{"head_dim": 32, "intermediate_size": 1280, "positions": "rope", "rope_theta": 10000.0, "rope_fraction": 1.0, "bias": "none", "batch_tokens": 65536, "dataset": "wikipedia_en"}
Each number is 500 + 50 x the weight over its row's rms, rounded and kept within 0 to 999. Layers, rows and columns count from 0. Numbers have three digits each. The size before them is the row's rms in percent of the matrix's.

# up: layer 2 MLP up, 1280x320, rms 0.0896, rows 822-838, columns 80-159
# down: layer 2 MLP down (transposed), 1280x320, rms 0.0408, rows 822-837, columns 80-159
up822 103:448602488483429591537493493537542536397520593535435486531417515479491504491406514472538515582508507573504484534533557552553574509538499510465480498469554491540488590512358471469493481513531491513531452554570487460463485477558489462575547522
down822 112:528460519548437587483530455523501544500480493482467435521506498442498567470508488529531482430431487416632510519512476549494519417584441600566539526460505490522508496522617512648440576479509433493491522532481570523552380437461497479453419495
up823 093:502496496487453524509441505488528450429514432514422491509484485515442547501484561433472469482491441576525535392506604476528497546478522560400494505491548430425479472485418500421582492422442505524463503497590456466532551465410431442519496494
down823 101:485451486553427440468538535430373496514548601545511495471480497460491578536513439520448437508388625487558503477407502473461566501541573498505444401496460442525530486553584397563545422536531555485530540524447550522495512484500500507463493584
up824 105:426506489489384481483467442496483444495570570463508561441565437515574552445433588479402505441513503612488477506463483461553445424488460529519368490524425554554570498544491515472498592560516466471502454487499490496550511589489512532497509516
down824 108:482498502474441450470518524411558459520415528492569500574492545503433559508491570555520435381532495455535568494489527512474502503529488485534491486490523481498422433470498410494467541437469573510544534501408506571472503458518519521478392525
up825 099:509468521518427471421486542529498480559557451540494576511486458561563573556489537542463432390495484450489468489512527612524517541402573431513549481523498484503537505506537537518518462470495416401519532487566431608462449547455508465448457455
down825 108:642474502513494551559464487487450434457404525547484449532510526489455501459515495536562546500508548439432481483598512426569481598536495564501469508577525500524426491588517431498438483409482566462553557513439486533520534511489544488534534505
up826 094:429499483471472593504480476463431462466492408492475557488503464500477587442483510446448476522458511432588532477508513500567548545436473538572498424352500388526537392461547553472520529501591465555525556483558428466498561552646521480478522485
down826 108:533499542471559464443494505546534546567499486492481484492563485511516428554530530491426569559500484548427460573478560571492447351479465436470502525488420465490484538514467483592476547638482509515504473502587524534531484470450502447486441531
up827 094:493470560526514577490368521543552513476530462514589507425578435490468452567561460507485582514459443439481409493568501597516441513484514472527485451559436483500412429455472504557469550496517462522508438497474530520602526463485508509489512492
down827 118:539555514524514474589589539449460467530498519524481475545429564498490531508473589453450407479539526515521510405504519386518554424520558477465467478506517548565567480564476446519505484514582540499452575423544546441359512571447455507518523477
up828 096:579562448468466483500412470458552532401497508497453501474465436576483444501564548484475428499616564491520482465499445504473510516553423430480466526408474597506525478480499454418515466541452548490480442571522560494515557548428485449464481579
down828 090:439482583639553555503520436574486456585532542438549518531517510546502553444504479433507427547535517431536435570508448469525420529495587548459585498514508543498570467479526493477464536538512552519520492474558490509492560465497566596492557434
up829 097:469513480485392550519483516514512497470528518601508598497466519467438500532474530529486450526442517494584497499416440554496537468464582427498585595462435485541503594540579570477561585482565571492581573523486529526454552476522463515534616481
down829 104:567473441528612496512524456531518480573475494536510519497601424549475534525505490475500489504435461459508514419500534478379516439535430530444434487487445523395505487518466428503458457525563497567416523491548484523546486479500449557483546462
up830 100:506441485525433609419441432483586475549607479466550402602560520495506525487474483544523453603549533498494446483570532427560471410506506454511541551467448484547471585493574536475460593455443458530460524530533478595479523516541530465483388471
down830 107:493556463441498439464521497488489518427399474527466536415517525480599506620517533411471613427416477437568523461383547497504485488481506420459451452442543496439550485594551545471490548486462427447567447522501505467456483548471442436555534526
up831 101:485483545471489468471527524538451498493391502509424519545427510577517538562517487559494541529644541493546443494534485485488548499483511603453465457462572548526584495460543520600535507482446550555465538524555476491550570583460513514499563549
down831 101:567516446567491568492488502434576383551557535497548475527474494500534501572590469473513466523456485495477523491608536467433485534521451485525520521500394404502479617528578488470522469523545553450488492516505525389391523500524516499540446474
up832 099:603502470545466520458512513465464489541537571533465462510573542536418521438506505586544481513516442455546512449538462560498577535495513453421540464447480493457485467523495434475461455493386480482499471506539557527532518537563528481496453498
down832 101:473469557578567623508458574509531480457535524490512458478452546469598503539474617515521484401469532538483555568513511466441440549484435465657558524496474546475522495499463492465361579541521508509490498446535483421429578504486547513456467572
up833 103:525495602460519441485502518560447502494540520431489461580432661503515555531430469465596496574548601459526493566567470528478484483491502455564437447485489542489478570459484506549566500560574520473591579597533431401542509552520513432583480491
down833 088:525476519476473522470504529471503551386536464546563511474530533480564557528407450554423495464570487459503507479429492357480526477573440529509540507508492456521495502466474528534474561451580461534526472386596531521483481419511543481491473531
up834 089:434539501509486523526489575498420521579572532487590398542530476471530552533477496511584473559450494470528470464489479459452471598484530455507500519490495473429468544508586447450499498630554498518528543524490535521494468504400443588537519490
down834 103:464513590483475544505485480562578442538445482380407447520523483525518483506575507494426398467513460504536573532586480445505464490508526502449406512517525556495511445516496570591615463492567511495533551474456523534553502512503488473470563517
up835 106:499524568544591443528465484482444514509429541480485440428390526509432519500496559533531468529457522436504485514451532531488610548523485438500432525471588514537503561417496521478480371443446430550479532504496590532455486517515450478547557596
down835 090:508522452467567524433489558489532610517478470532567518554438464530445489500415479588493572346534531563470353563472537581561460507541437532560555521486496471445497463530524553539500537568508550453550517509508437447546508484616506420544450499
up836 101:368450453533394445424572539483478506462453507438541553485557530567548449429510481475625458492528610504495461521465568468455525486483458506479509520497512468505404520489425521512421579484560504427491412517603496510491422517475429493487461479
down836 104:545482455451548572357493507509504457475507495563477442508502541450484563508518482499472521427522472513438470434474484472449537365601509557552542398521435504518523419530523468438483488478481546535474463513445510542524455379483529514553470483
up837 103:581490500469455425501508564518498447509568440475487551458463527552533478502505513526549462483526487558444510527459527533451484511558440565518508503592500468464451430456400516505525470535573531506578486455539514409599610469484499525495410458
down837 092:492462528407503475473494533408482545373475468537396479499537509524506497489554485450439494414503543530390512493445558492471491640515535427518452441470509542529508441519615531462509473435532569438505457410438478538472474459416520541553481563
up838 097:580438589537556516438479418465523549487515525496526448504492440515486398493504493389506541578514454489460525550465531557561479490423521483607540558569503575392508462470519479552506485437561602645528359578528469453557423437514447472428413517